config = dict(
    num_hidden_layers=21,
    hidden_size=64,
    num_attention_heads=2,
    num_key_value_heads=2,
    head_dim=32,
    intermediate_size=320,
    vocab_size=8192,
    hidden_act='squared_relu',
    norm='rmsnorm',
    norm_place='pre',
    norm_eps=1e-06,
    positions='rope',
    rope_theta=1020.0,
    rope_fraction=0.5,
    qk_norm=True,
    attn_scale=0.378,
    bias='none',
    tie_word_embeddings='early',
    parallel_block=False,
    extras=['some layers without attention', 'local attention windows', 'paired heads', 'shifted keys', 'exclusive self-attention', 'value embeddings', 'hashed n-gram embeddings', 'an embedding shortcut', 'skips across layers', 'capped logits'],
    init='normal',
    init_std_qkv=0.0975,
    init_std_o=0.0,
    init_std_up=0.0975,
    init_std_down=0.0,
    optimizer='muon_variant',
    learning_rate=0.00913,
    beta1=0.9,
    weight_decay=0.039,
    lr_head=0.0139,
    warmup_steps=47,
    schedule='wsd',
    decay_fraction=0.735,
    decay_shape='cos',
    final_lr_fraction=0.0,
    batch_tokens=[8192, 16384, 32768, 65536],
    max_seq_len=768,
    doc_mask=True,
    train_tokens=152300000,
    max_steps=5598,
    dataset='wikipedia_en',
)
Each number is 128 + 24 x the weight over its row's rms, rounded and kept within 0 to 255. Layers, rows and columns count from 0. Numbers have three digits each. The size before them is the row's rms in percent of the matrix's.

# layer 4 MLP up, 320x64, rms 0.266, rows 198-304, columns 0-63
117:130127110140090103125123137136092139068103151165113135143123127099142137137183142175133152104097151143123156108126147136114123109107150117120088131162123066090103096137108127138148132134177120
068:156153113101121158130123108087117185158162127127108119116142113160067133110098171138087123124152143115148159152096102124125113133103125109137157099126093126149091120125084130136141121091126160
110:167144159126145140133172154095131138153141114101124172128109083139106118164129121144087133113131103113123127148147111134164168093115106137108127121128113127096099137058189147121123122158118118
042:135163126116126105133118131144122126162153112143120147129119155146162105132144157113118140076162200112125166153149112148122128159083109147118110125102154155166142106115103140166131165082147118
084:114121106120074159112108113131137210145138109123104164108118116121153145131149155139085128187125168119129083115117137138130143145139127135171159127121152080117139138107102143132108127103112142
157:113133138113136130074142168146104129101105186105143114157155096131140111142153163133110163143130140177160143120128183108095152127115120131111113129163130162133112163101153158146154127120093134
093:120170087122147209111159127138139142129108137116113165149144102144117155123117151160107136136158104129145120131133142152107118128091162115121121115137153109090143128122209117144140137143100156
094:153126117143145134135140123173134126137109103120110119136089137136126130163185169149182149121142113104135124089116121128116112118155090146180115100103097145141146111112093090129118103150109186
113:149101118132122124104123106112090147161149112111138132125112201129111121111147170119137132097168143099139134089138149130140063150132139144127100132182086139124138165157114107100143150139149141
125:097138095091102126114168146140102152114158091145115139111106181139103133139133162127116076116142140116134115136136100136150159109154130152169116137077126077165134145111108119150096138124089140
092:123133150163117144104127171176118167137097101136111060163127112122139131161158140140170155136153113135124106103099117130164105136126112152109098112115110139124137126090101114105071114117113153
098:128105132106139102156130081141177159104108186162088116130101126146128097097169115121118143116136142151136181152098112109133150145136135152151122104133144095141082135127136132109154090120149100
126:157109109082102113151134119105089154140142137139119099135115132152152121142138144110139129111147103073166145139144150133098110117122137117058062142109112111106166133118143149126101126167153105
110:098126124095120111121143152138124140090117156131102139156138182164133164163125153126107101071184109134116112161123133097148158140125144135127130159081128128141169144142104118117084114163141132
067:159146113092132149098129138112158087119151132134088148118149103151119113125171145131125122150139164107112108160133115161115086126092142182180124116152143189143115111117132128113132082148135140
082:157147103098138084105112136118139125149129125138117105122103096147122083089153118108138092106148174131124178138137152152094136129100096187146129083099098132130140127089107136098113113140137111
107:093121093136147131155112151139122092088138090126107123111156140093136110206115145127129146139112111129159145124142138146102137122135134114164145152103136174112065158101156132096104120127134105
107:109104137111139128108093111094122097099118129095101129185142119168109090121141141160109157171149125098123128100093128134135089156102115153135142153072153162129148141102111152114163144140143135
094:125148097131147131134153200105109107147144097106108155134121117104142155126146132102102135122161073139106162104113113155131095084125181088148137115104092141132115143109108150121091126115124115
042:080140155122132107142163135112081151129131128116155161130110157171110137144132125135127127147163160132114119135171152118136149133113140152138160149161130125207095101156151113141087104164128129
064:138106133155118117106102124105145112099096148159102112150143083092136123106117137138133140111133106137094105129127115171126149134117102137162078113131096167088113146108106140100095068088098148
109:185139141113121121088130108110104090137149159135171128110073150123120076155119109128126130115134173133133145112097134120145097110134105100125094117113156108165156162128110103136122124168173119
110:139138161127107088124125102116103129109103116113111084117134112085130129154109104161135167113142108118109084141181151116094147158113099179123110119155125125169138131144168158113103112113087122
086:113116154142131087134115120094150143131097151131091132138117149111170124139134147146109145132126208141126169099138127125122111136103112130174102129151169139110188146105181124137122129112108157
082:112180153148152152108136104159116122145109156101123118139141107168122104143099119158120152132145152145124111127136125119100123134121129203175133127121105128154126158132119147113170129149087194
088:117117130150132144097094119165118139147125107110137118154157172127179131126132148189131089120129122140097152091127154116168096112085126125130138108163141177123156141141168115114121117092165130
110:159137127148127066134097202099136125134144092134136116144140124112131141141158076136114161133130116137092162117117101125143167131114147133127177126118169119106155128131114158122146152075136130
124:137117170117115103117101118099087111116135202116130121116147157153140117156190149149125129146110120153146110130148157139118138114111152085078129154135130163145159150110151128142168157121120147
034:134159159142128132123163091109073179153093118144142133149127189115168150133147113127136116145119131108128129096173151175133101081104148087120099122123151143136139116129154118125112138106143110
124:111093152124159142146134115093106167113142117108122120138164114088117122143167111171128138137173139071143123116124128108093142102116118112135135114115127161095129115109126141137046150158101105
094:139128147114158107118151141112139090124136150092135121140063169162125129129111166134080142115163160155130127159142114101121141118169114110135097154124129106173159145104146075130125133168130143
124:169100126101114099131105142192121114105103166171120091101118098125114165130121141139098108107152126157142155109136111151115130120141114132195124141140154149102101130103092119120101142136099157
055:108112143124093151160097154154127168128132104104166168164156138098096118125141142152098165132139143127120133177176135107128089078162116120108109150135120137117150132127132131127091129086090133
132:107164124110108099116094055082158152108115142123155146139135131166097112121162131158126145135159135132124131138118117125108135122097109136175118193140140106138144103131152122103117103099099161
119:165079103109106118128096139141086130111120176122094139136096075141151131128081151160115107169138124085137102103121123115149145159133126127158122138163084093119149130113112102116110115142109143
123:152131150145117090156094135130113154088125078116149129126139144108134142117120114118144174147132124099130153106079127112118135120148150116125125132139161096097187115172134115099159181085122155
075:179099130121142139153180188102135139120150118158108126126091158131134131114118143125132138086150121136128177109165144132116121106092125168118115163101159097125124151150134150164155105151110156
090:123123163115167100169127140102115108137129128123177157149134085153103128139157127125125130120119171147150140125153142140139136081073143120155147097124124116130055119157150131117087091113141119
137:163119120142153144082140128108121088116130143105120169115146165131187167121112127110122130164131138106159101098143122106128180168103100137136140135162099127143125153166127176111117143091128138
106:158081145103141184153147133155116127169106155133137153107114122107120124136118148150108108164124102110092120120126149099161112097169137164099096130126134124149157110133101109135084112147185130
103:127106103152121147086129166134113115130176120135137181130108119113102118147148153111125102140157119135173137160122149175126145107122124164097128096137150100113111118087115117137097195093113128
081:128179138123185112125154146129089077122134070106153154132139141094117132120104148114124134124152119108145087124165130121100148133119118164160151138127129121121098134142134190129149106090099116
105:107138139103122135080163141122108167134113151155085116133117155130133141114123154111118157099154136158144164157150125111147176133116143127103110131059180137127082109127100148122108155107105130
067:117115120114125080126097125110105117099096143161110141122133092130167113109176136123112144137147156155144139166127110155149111184086120136114119134098142152124119112124059158139136181117126112
132:155087116125098134150105092145140115121125154108151141113130131118142158158152143128113092139190131076107106102180118126156111100110097129136135142113121089121147139100093178125119088107113141
101:132131147145155136219136153109125119143143132136109127115147179144110146146125133158128095107143129108148085138112085103089104119137123149152115150124168092103123113121115114126083164100142132
060:112161157165106143116125109125124152131134150092134139177142117141122113154161134154100136102126120190101142174098126108137140094120088147134111126111105177134082120110119174143099140113100141
047:096131120117183151136138130118097163132158118070141142123161087128129125142090081128147136118138145108158161088131151121113121122156144137115124114114143105059162097136143117136163145120119096
117:113091105127138076146165146145150148134109115159164159098132154154144104137118118135115068106134111089112115087123100130146089133153125074153111168109131119110124114134143149110122112145148168
105:126142113101099123134139092074127154134110129122166095157076129114119156169114149141125127152133142130116106089116128156133116085126123070164096109089088124119105155158115147125116092115138147
019:144107137119128146107125137078124152127121166131101147090107078182093103146122121149102088150099107145103138132140140120131177140112110148118180153139159152155147170138120119142100128140127095
096:159139090137148132135104098117145139131122140125121117132138141132188133166120170124081086080161118075131119120115168111114120113131139103132089149091100108130120113149138186117143093138120130
105:138136153111145135144131110102147152136114152127120131154117137122181172126107186156056130170150127108122122137145112086131146133111119137122153146097158168099158119134139140125099094103134087
129:142104121070127139106134110127136106154164122160106132121124135159131112135145145130139120164141052179136134123129139129126151141119191111142134122149140118152167138145094139160187105150132116
089:117169080152137068146098127135121147107138129134107116124165124123122180180117106138131132110155094198106128143111136124147131103138153122114156132112126117133163107126145152093118155110099158
124:089113160132116081132135137091119120089126115162131116153131160165086125161129119132092170128157139089174144123138159149113118149114110139147084120092118159114164138121154140123113145142093165
103:150119113127117111120116109131078151140128098167117156061128096107129155147197111101133085121136086139140127078142115169123151076144120130148114143124125108137130129110126115135111103130098138
107:100113109111132113148095139148074114153128086155107124098113148110145153113153127143121124157166129134092111108160151122109131133132150087143097114121054121145178107128150125147126127105165160
109:112094145139095098173125131169082086124137200151107144125147130114130092096178122147100132144107129144130119139102109151097115155121095101109125133128127100135123162130131142094145110119143162
103:133185160124163124128133140117114141139138128094144144134094142152161102092093121100135172074134107123092138073142126132111154158151153141149110158089129122116163148134111108127161148099149120
108:132101114116132134111100136105096166064154123110122135106143201158135110142102142157124121125164160097101113125135096133092145123147129130130112078083142128165149159127107135111120135140158117
103:131138081111145124100125136143141098133146149137135132094120098102118126141156150138103094077123172112123097138182162073124122139113150162148116100116089141114088159115130133099114100147155106
036:104146125120114177166169152134126166116127128115149106144143122189120120150117093131111121151149144129156144140179137079135106112134119176096109128132126165103119131160129134119116102104190129
124:147164112123121063121098123139148094136174139119153137122142129087148097152102123182120109123073143129174132132151141137142122131165102085111103137155163094121129124139128118126091116115114111
077:166115154173117140151127151109134122127144118106124161139122101131174116122159110140116122180127093126119164130181157173094144104134121093124114162130135120137145196113141123111131144173117121
081:133110110117079104119093128133107120132112136130134033086091113083109135135144136135110120151136115103081114128085089129124115135118118106166098109136105120144143111117131125104127126082140126
093:085179160132149126126147141098129131109132183099114136137099141164134113140140130122125103136126100125114163146170133074154141164107141172129110136109172100115161168157145127130097131153115128
111:173081125085137101099106118123123146085148137149123143114101096118136103121150131146113106101136141129121166130087141158116164159152118149164123128087163167125152142132166137136082125166146132
069:142096105155147079119114192131166148172136154149146133101131169109130120129099118128103096124126094126096126129135131107143124171170168157117163128135121143114117104124112144150132165111172141
114:138149157130184112133108156145107098124095102152120115116160146134140148128121092146158107125176141116156130070107150111089113107101132134113120175102118111105134186107131126140117096150158139
126:152147136126105120156145086059125151145128182139096147169127107134126147157120126175128104153154136139136121165144117144123131116113137101127144180129156163136113133122084141128139156086117163
111:100133102117130117153130104111114139112131110134151139092101165115099111129105111172117084136189108092114154110137131142148082120098123165101141117156081119096109101103149107111128152150145090
123:196139145113144138128172123101097100079156133137145095152113158120142151141124160131115152102128137128124133137137124128150109153137137135203103108103114100112127137123129148143104096123063125
064:138163162115088103149123132096131100155141095140134124146135095082116110139140152121160113134171129125136159105142154145143146133128121141168119113114121133121189071111111110161125112130088074
106:154163091135138160148137144109128148141086103137142151132075168091151113160138145135139130154122099116118154123146164100127123193138124099139153102109165121147134180115170101128142126121122121
098:078127113128146162113116117049111134108160153092111166116155138096106125131153107144130111091139119082115182131152101137097143137143132136127142152124108111119102137111133132095112126078143119
110:146183157091116109148103130095098106124150104172130141129116141119131107086117148170161112140139096100122124124128119118150150088150090124148126140131120145107139103059123087131146144169143141
090:162124111137166162108094138117130117139164123127108154088113161098145147163127142124138128125123136145125144140110123098126120146077103146132152146099106103106138083039144134147090135100125130
104:142150128116152091133125118138086127156138144128074109141098115181122125128117112156157140119142102137124058129075140169123161116137136151096113133136112120149167159078086122133129123131121122
102:115122107105153135125119098117146161140106176151142095087142108152177095118148151172119095080119152106119135138111120089124153142140118127125101171087104101148141119129129143140148122148075147
050:149166100121103144153133113148083092059125112153193124146118126181090141158106143106117116141123150130123129104142101154109139140136139107133116127130132139115126141140090152119099127086085135
096:175111158147127129148179137119161116124110115128144140166078158098105153146179102167115112132138099100155153143115145147127135149105136132107144188101131105149112122120102137148109135161151106
104:102105129148131127101133135078141142177140103136125152127085141136114125124117140096134124108129056129114114123162099105124104129153111144111133131129102134141141183109103082122083169129089096
104:144153081116172122124139093092131145140172124118133099174133097126144117138132166150129142158157160104153120130134148091118096140108157120147132117142081107093186143174108141121140107121133121
081:133125111156112157126131130113163133138145152108144163115132124091077121108095112110110107111126111125133123092058146125131128146082147121067123107120103163129132167182147141105114149099133115
121:129105104121154141111128114129147116123128136137119160089150113158140114146120152136058110075112143084123125115152147129150135099118146121130063085126113150101095141064110136135141135126152148
091:147120155144148125099119078145106109152114109101121144091169144135176157141107150114094128078121132115122121092136141107157124101109106103073114117138144132097066122105156135103120133141136154
107:138106162130102102142125122116116120125140133163146160118118160108139167139138133124101105111129095117101152153095130154135121080107138118168161165142190154127099098113151173091093165128117132
099:159108089122124195142135162106120133091102103153151129139147155117141136094097160157106133104162131162136156140103086141155131116132142133127132120156103133128095121118109133052121106106118126
130:121119103125127096134138122088167157129171141132131114185112110137127112134122084147169114127148099079121127077118152154101093132129145078153124085133135134093125125132128124121132122157151076
083:141131095145140120082132135099152165134106146158156131141104151118126145145182129149169108109087120097079160109110136133132141148111161117087094138160183120121143131131151107105113096143111116
087:073111131126136096132149114135162129167122166127146119126101146111122092120120107084113127115124147115171113121154212101111132100119139107106132143088138158127148148132132108138124127071152143
098:128091150090134148148194154142118152151121149142079167122153149123131146147114124115177106131188144142158121138118136120119120124090109115151131127103131123124075156133097098134145164105136124
114:125126125163192119121147166109068151149140122110133145127126141124143127173090138138107127098129076126127141106183127134150164140134131113125137067130157127114111121146158177148132131129104128
119:107154134121128123137108126129150117118126147166139152132095120101145105114131094177126179135118145143049103137106149101125112179084133129139118115136122093097143135142090096087129143150105117
134:134105158111141123135114122140137064136093121135174127075152118059131121142113129138121169128141108119096127077095128115149107143139126106142106109134083098130095152132145116088130119151150121
070:129105148133120113115113126140133170152157093081114145135119124114126141138104116103113121084162132082151110123087083137140136154139197110143147144090133140134114142123151116131127147073073131
086:141109139116154156122148126170142121136100076141122108141135153120123087110091140138076084124135128110155117099127091106126176152147121085101086158096112128134091122117111144142085139135124102
103:167123115117076127111122147126105117134146124156159123194123144130148129117172123126118127114106128138085080098135158090148152117135122125144125136110133123119130168075093095125114097166138084
094:188104133150107137143130139111152165152131114132124127136124134153093134137144169102142126129155119134113170121101089111102121094086110089105100150105135115107114164131109182121137132158089176
104:129179146100129120092093115145101151121089116130104171166138118128120170108142138139097111180171117127122122167117145128137119150111180130115134130109124093130099157097127145158111105129115175
111:192168169134103140101112129111118105145141135115110155132157122118108153137120150143166101118166130148136121117120121058108105130099120090123159146107132138167160122075119115135140114098140104
059:136158099123152091134155113118128098117080143143152133148126160131099133133149146092112123106183141150181141123179121143138111126130092117137113138100163105142154118133171070118093132130110116
080:150167149100122164101122141151140144134149134134149160126125124136149207115120140136162129127168161162105111115161134112129143117091116096074170141127125136104158153123125135111144186124131136
093:095117139131118134125114127121177158106103095108153156144136110095110141152096136159104153148137144124098153143154107097147099148141092156132107166127126153152129102098151142106090129054121109
089:136126154131111158106100061121128144143134124128164105114135131103145149125161139092131098131125119090158159099128130148095117132076144093160109153140161164075148127156127099119121127098146159
084:155132126161098121117156121101147142142123145205106108111167145118120133160151111147135113156128127100121127114083142102105135135083148102138126180138128083148173119106135132140089152118099145
# layer 4 MLP down (transposed), 320x64, rms 0.0521, rows 198-304, columns 0-63
118:147145130115166174103137127126142106162142118089125153130119105120123138156079097091142114130158125121113089138099133123141145143139115132145155121074128180141158166128176134117092126133074148
055:107101100113099160104127122119083137142089180140138141152127103131122140114115130099127089066123127081117124130146154157148117149109153151123153126136191116145148153183129114139107114127139116
089:118116115087143143135114095117152105121083149138148109136119151133127121086160120133122092174142141148164090148133134132124138158180161117140160191123145159175141121144122104112087143150132126
036:152122104133165187093119092129135105133113131097117083131113095109121134101108111137117082129107091123073091143109067134129143110136166147120144106148108126134150136159149117130139121147152157
076:112130153157105093107132080112090135090118097087090140128134106145117122162126164113103128151154107094154143118095136145106143157115137136130133144166093123098088127186145149115108141110138156
160:118127149111165132087200145135117164123146132085147127133108119124137144149074173127118133131144113162145158129133141084109114115121119153130125130146170125144121116084110166105122116085086137
090:142051127118113070124124149145118115111111133133147100109072136089134116095150115116137154114124114144127145084133107126128147124134110142097107172116096119177113099146093151118132127120169125
090:124102126113126124128069179156159134154115134109116127109123161093163127090123089136131128067103157112133065155111126091118159115140123134123163148122132107120132117106140132097157098107139115
106:133152099162151138099084123129097122168144123109108127153140131093180132126110110114115125038123130117078107146115129111123157130129112105140124098105123126110148183127156106134129152135131150
112:129178120125126132089141103127095138066135095085078116097127124114119140142122151116170080104105158132090129147119159130139147117124131140142150146077132121133115139115126180115097110154143144
087:130163101089142118138125113116140121088158140135123157110138160114151113107143069150130159131159140093153102157118167125099177114098112131160124158123136099158093127143147108154184126119142132
086:114121159107137154113119136116146097159122148090124128137156129116095096174079112109144102135161142097119091122141195134157109137111135100116153107136103153154152119153157137134154155170163124
132:153159113105187108154133137120124099113155134120117126107150131118131148183147129108130125127159124092115125207129161133104115087115131128137138095116152111139141151136207135110121133124128127
110:099129131154171160092133182165125138129126124147132138094166138134122163135095113081157067131096138126151150175128155111118157150101152105112157139108118117106146143117114124107111129137162145
070:096078087148161142149123117129154117113131113139142116132110090123133147058125129151118110108134132150129124105164145098175114153146140126120163197078111132128132143152158114114132151116114139
080:122082124146179134062140160168126122128146159123139109105142089110093129083132129122114102135135118146117137169111154138148082157089137117114149153114111150152153141171150129143106139125153129
102:111123127093138121149152142110156158106123101114123131112118154113125129070146092163120106111133122128094151195111128116132147136165143138157059128138104126126118150134122132068117133085137150
109:075150138182157146104129107111112163158118130165147114168122128140110151150135090131133083138115127123083129140113149116126110127171127140107140096054142121085147139133134110151107116141139127
090:101121114110165141152158130138135111183095092135110128165118122087139122108123136136118081116123110135130163138075077142144112140116175122116142116112105169119140121168130152108120077117137159
042:109160136090129123135102124105135117159084159135064091104121094113107134121129130055154104105166187140127135153128138108152145147142122119140176158132134105137138137115138102128126148131123119
064:136136109125161129164199130150161177135123123110123152135136163107100137127196141167112156123124138132127149122110109129078130135124125115136121145124168054127104117131114131146103112132110124
117:115129134167146183086119143148114124120125090118121106100098176113094114147130124066115112125112178170136148189133132150126128151123168140121152109149126114134122145119114148134110137130157163
127:133122147143089144177158143116092111122123165159143137144133133135109132110118138116163163111159114116144169116181101138170127152137137095138125182125094100126141119122092143117138164181145108
080:125145153100091134109125104051100152115143101122095126090116109113124124113135129106117101195140122100112107155090093142112134136128155114125178127146118134087146102121152126130139146139142165
071:108105138111112150165137102120111161158143124146139145122129166112162109134142137167139135086146120117166145133081137136095097137141142116133133125055127175137116137124183152132083101148123112
088:136148114119075073165137146133118100101173116163143123139151086129120143116143122099099127128146168154127158140166115113145110139122128124136169114138112128155136148129160096184132150076123141
093:130146156110163171106162026135156122142116139113112149103134112154105105106095171135138074137159136138157117139157147152128106140142136108118100133139130147137110119128135136131105129158132134
153:118112062145138179127129176125096161147098091111140125098144139097123142088118121109108160121101105119149142099115138118137106179138144163137146084123131115129117111116149155111121138080121152
030:120147124158134141117123108110141114153095148116142127147143076111164114113182114148119131152109097146148153167154113145102113143101106088125106117098101124098137095151173088152135147121089169
158:124141124149159145187144139141105143065131106171110135105155138132124087108126113143126173107106179149167155115135162149133129140119105130138116130125119137168139108158116151177164147116151130
103:119131092138146179128097130120144086168078157108105103089134094102099097158124087091151093126120144166157091135113155119135153126159121129135127134149100126119117134119118145129094146124165139
117:114130113193120119102098115131155154146097153146090107196166110150131153143094114071098108136138122154115104111151126146115124117139127118139119152150113127123111149109106102120080135117130170
058:094171132130131098159185133118173145085107141136115162144127084099139106157124105136119112149083140109147119114153154140151131137085153082111093110107125130117151156110136149097120116131136160
138:145093104178137104138120129141073113123148061126140162129152123137170119091118134103144097069142121105137140112067130106137165100135107120146137127109144119133111132126122125118117109153166120
149:136092085125095099129124118125106167113115123145081109156132094139134162130149141098146131131140169185117125127145113161155169150109136147147117137130134094140160147108182126141154166122090106
107:124107121141145139112158106109142104149124170132118143111116094149120128135118131182084093131130139137104110122182153133159119148106135133122118147105109169155077100095140148166091093170150112
071:158102118152137161121113162130161145136104141133089131094133096108183141122108156127142100114149181145123122113135125148135129104112150193121167153128118143133168108159094115141153103135103162
078:151150118089135162094152143139175125142098129128105122112158115127106111138107093102107084150134168156072098106111123122160163150125104141159139110121103118158155115140123135168113117162088130
131:146121078172133094153130153146139137112095145140142100118113088121141118123127123121173172114069134116129116109116120117127097129100104100105178102087183119133136143106134138107136083132121148
093:121145126105160092096132120132140105147120136118136130110140115142114118091120107111096126126149149124148192172134121134128133153124126095100166126066149145162145126136119079138142135175065107
101:162131109181093135102103123097108136109108121144145078151149143135134151104130129138158142138102112158055146112113114149111127130138112136145104093142111115146143077183120111142159141117140157
080:140138130134092145136133100113162126117107134143091119126155133136113146093136138137178103178128147140173124193108128109093181103122160164141127111129105106125114138159077135130097159121122134
120:127128091165148113080140151196166129144146116069119131114134148125153141140113119106136090110102159134114129124127073149177159141091120143127157107098135151122150129134117125117150104139110145
070:125136129146161170122157142167157129150128113118117125125121141179149149128129091131127093152107112142106123108112114123131165118166168134087122098068125113128147160146140120106110058124118165
140:109142130170126122126155142120148126127144131087128104123122149162147149148079147136126082094112119123154095138183142111108087126109153102128132091175100124143090108131105165150099106088110133
097:112143114183131120075116128129124158081104117126127121155088118135128109119157113117166126120121101175129158083121135163118134130109104087125140149123081113117159094099142145121141128145172168
055:135123123116136149119141100181140106161176138150171179112138135107143134097111135154106100129135122126137114115093134136141101131104160136133120108089211121111110112126163154098104104135119111
038:134123113146108137149100089107137122084125115126132121125102137118103122123154141134132125117154154137114068147158098143090104134101104133157101173192145142169111132106075154153139114166143118
105:142117194136082105108118125146066121126137122125103096120124130119119108111133170151096146125134147178126137141122134127147082099097117159107143145128152163120117118100124089107151119116082094
105:186127132179146163120152130117170149122120122155131073130108100104129142154105103160115115135088130112106139120152127131125090098127108130142098112115138136098133102132147161089075103123098104
018:159075161109116157110126148127123119149040160151131133126124133161129124119142133108127121138116159109118114141142157131158127101119136100122164173092090116130140134103167096151133094149144107
115:100130147157152113124140108092158103135151142128121114129157089111166118158134137100122109132149145140128110166135170124119103083105128139138122125122119094148144096162141179162180136068157127
109:136135148104130125138149115175117144143126118120135050125131144145180133148151102108103094144122120129129137120126121106146165156136134162133160088145165167118156123115123115147142065149101091
119:154165148147108127127107120100123083132146175133115151119185159125127136129127100110065134117133103125141142133146152163127145146172112128097164098163160138097151132148127109143148096114087123
084:112080143141149127127144103119127131120131129118152152122106153123104107076138118130111130159149124061165157132168133123159117135074110118137108145133140144128061104099071120104110119133124114
122:076181144113120118118123111122110122125119120181119145133157151150109162136134083146117140091114121141114125113139143160170144113152066178118171159099142145112130141137150120118123158155144147
094:131121202124131171131170102077111139116089138102107136091149125112142176131170160112120086110161093115128112129109123144098142134103118133102128121137129132120119132107108101172094119119126114
097:147128148131122161109147088147176144113101137110105141135114082127095140117114130144145131090109132121165123185072095130149119115134086159125138152128180107091093123128151137142148127135134094
102:122131163109146160138121125145119144151130115138140103075171160133122118058115091137116131104127106115112116120148169136144144150126089103109140146163160072103096148114174121140118143109134105
091:159164119076123173130109148123128140159114131108136159100129099134133146067154138117109085069125164093146111121160159114087125135118154125129159142112146108143130122138160117166107123116138144
120:131144141150117102116129174106112108118144096135179110124135120117143123152115149141190099145145187156142138135146127138094131131135147127103149120133155103117159174127155127120145110130206111
116:126133147181108128162154102166136145120134118123151134128119111085146126095116143082165128109133128118140143108086129156118143141142162113137138121127113142131188132127173133151127193072110110
032:125103162088088104117083132143119125138118135138136102166091169098121085123139113132149140097127122075081115152167106123132156115097116098138119132154118156131199125113140126125141124138119122
140:101153140155096087114133073124151130100095100137107139126132103133097125116129115120164134121139173152146152166115151131156098079181101099087138105148115147150158136143118132098136115112134100
070:150120148148109151126119145127150130163054143130100144076120087078144140119135130134142115183127107138118134118184139113113135125162130110080124122149116137093139124112137098133101132163162117
080:116150138159161163118153116145102154137150123158082151088134140133129083171139141127091189109098121096112144126158124155144107128088091122164131131157170123115142113127160138138125108131130102
097:130144148153107139119111141103142165124074151116119119159101134121114118120132115088167070117106124080091187146146140126124095145113131107123150170144100163116179135121155134142121128140150120
130:140107123169186135090108117159118113139132166145147144120129091137133121139081130122139111154157171127133139148128140169119137143140143135142119098131155147093143193135154079127114114131184137
065:154133164140160168116113095114103107094130104107116142145137076157112142147150124135149170144136175151139160099138128110125136097134090121104109115066106140147133164125114130118142081136090116
119:124141167117139123136145118144136131140093070121098094133139131145129117164166089123149099144137090146144136118110153114095107119142157172173120160171166137096112119122121095150088145164126141
135:112119139176127153144148130155098134148092071151123132110107094128159071121148138141189138113080155134143138088119108114133107157153115146106118110098165123145143108122141095103106131121116129
118:113106107134188119116105159146135118156154160126117146128159142135150113110119129104132178093116104138107071138177121118142151192103128120154125133144158115111128131134099136163107173110114131
121:142113117163156160119079100133122162126119149145111114130119091076126154120139124124112144092117164126100113108120109130148120200123074137174093146102087142110158122123139150140130124123110128
059:105107113141144104133118131155162155112096152106115128156118175133131115099107135154094142143074124181114086147142162113116124131092141139140116140166087104137088124101095152119129105153148165
094:124117127105136150111147092108152124150101126145115131100116091092125127130134134149103096139177113099103133166148178141149097155128154137094125135098148173176119088142180107105139140159130130
106:135124148132134089167119152096147111086133088078147141100123158124128135088140137148149069119116128151091195105096114141120128150144131103108124132181123117117151149108127149111158115127130135
098:166138124161120118161138140128114158148107100096115113149127086106112160114122107064113142140105150153078108141142140160092102178102168136163133124160155111162122131148114146132115132112144145
094:142086125118134157142138099103134147117128149145132121152108140147098095126092188107154132117124094147107163133143132140110120110118159163135154101173122118157140169104068112152158094138160129
097:124110139150143087117118103137127146099111150134174098117098135078161143146184164141102149132140177128129153146096146087137128138100134118109111135139150118125114085139167121123127109087164160
096:108138142150111140104111120144097160186149125153122123124146100124200130145130119108155131126111139104114094171116155104100119091087132076108163097122124133138098107148154157155141143130129144
049:140113160160130159084114134132111148122128154170155133166136115159128160160112142083093115095117146138125089126106125135133113106134066115112151104141121127086123130131082091144122085117100111
083:120141103084109152086085127120132121168127150127132129087104101124102116131140138109118075165128146175103104145182094094161114135151130125134113108153102178150133105137123146122111104148131113
095:143116107121142149140165120099154088181117122107124155114132090135118098131134109125103136117134149124095106135102148126141114173147110109145124132068138150174124184145178110127117111170131098
101:129143098119093099134112097103124147145119138178128136166111115115121095112163121099099163134138114064143094155071150112130115098159118161145149126099113137131149128154145172132128144141138097
075:116102126146102090139157148122141108145144145120161152122139155112115146086127138114146112108130119092104168116169135107159129130079132129052093111124107150138186099104125152108150136149134125
114:150141111132135179122087046127155135121106134108172145149120094113086148077141126113139147123182109108131122099115134109137108159111130140142118098144127126133131154148173113102137129121150141
092:163148125156114107125094085158140126157113112131114128132097139130130169075106099093134114121108139135095134111168148117124126169116128127158160111077156163090152160109170138149117129109142152
092:108138121117136135115124124153113129128084124124134142156102092138167137116148144134132124135106129129186112083158127143121104161121106125169115169122142112131090095144126087090166184102093169
090:101096139149153121118146140105122096169122140142130154148144114133096144083156081131109146098118108098159155083124079137120112119150102153143186118174156125129151115155121128155112160133122112
122:172076123119135131135124049157123133127122125131142112108131110116111171119119163128123134111108138131118125148081092147133150099096108173098095141125153102118146129119099138114113180164104119
085:145140102118127096092154110125123137122127121116145149133212183162143109128120148154093132141125082125091171147086104133140149161141143133107107144135108129094173113111160122123123131128115125
100:127162112179168098112117134104129112150133135140130165149144153118128201116148103124093128144121135108103113127154124178151147165135111159134124144141099078158128124121147136158103087117152110
102:129144104149135110134101139166110128135151117108107114078120138115108114149081167097123106110126137171084119079113127117145130070181118124139128102121158119147167153099138101165149115138129135
093:150107096118111139132148113105148104100133108122153107132133118125135149069143112109124121106143137142159139167145104127136117144210139153121161162122110119167083108133097143070140154142111120
111:117136105141145157158173108100113069136130090130138152126147123134130130151077145136132151084118156138154134103092106152136162123142129101126109132146107089077103156113163175124145122112122155
166:105096166162181153137123097157107112117111149076129139148134144119134109116080160116142141108125152126098146073123138163151121136095114101120171119105126116097091154140158124122142121155151139
063:166109136107147097112144112130172071138147099101129140125163136111128132111107103094137093099122112079109096114128114124162119158114125137098116124111112174144120152158195143133095124120148116
075:124130124077172163123125126158176094155108165106143116101171139151108128138123124135099101134140129119102100099157157073142148139168104100114130137152132138183114136113161129144118113156120121
099:144142139119171134149139085101087133135129118110150146144156173113086185101098159140162123153120128154118126133121129172149122180093139137166110136136096139122095118151108165130111137128093121
085:147118103094157134122138148162122111090103136105129115037118130117131170124099101117110115111088122127112125128136100129135149135119148133104116091146101126165068118146155165110127100150117124
108:116126153128140124108142086127163128125102101152132115123116122158091153112166160129103090151130129123148126191100141131102131114100098194155140129143151105106133178138181092130127130133125136
103:079121090129124140129131164145119150148095146133113090124131102115120134089122115123133118134120134108111140129164181191165156115093131159155163153144142115097130124091087107170112155137116117
058:143134084117130109143144138108143081153112128052126077141111111140082110107085096112162094120136107130103122155161119143127137133123117102132139132138102135128147122105119146147145147191132106
072:102113110113144132122086125137154148162114096161163136101153153134129159127117119116119092089098122124132119091158149173137158117158170111069132103115112127130111172142150107156117125159132090
097:163149125107137147104167101129169144067172151152134131144148118113123090144136104140112117171114127134110128149132142152127109110081118095097102073102159139095128157119141144119146109160100127
093:140127167134104146160134086115064125109181143124116166164116132155191136123136134114116135120168100135129152101121150149148095112158132100126106139129128152088137119158126117111181139124121142
080:133147124120089154090125089115149119132135157139077170161124120113107159133132127162145120138108106157130133107139109123121112138073160118126154157168108083151153090102106128118119160082153114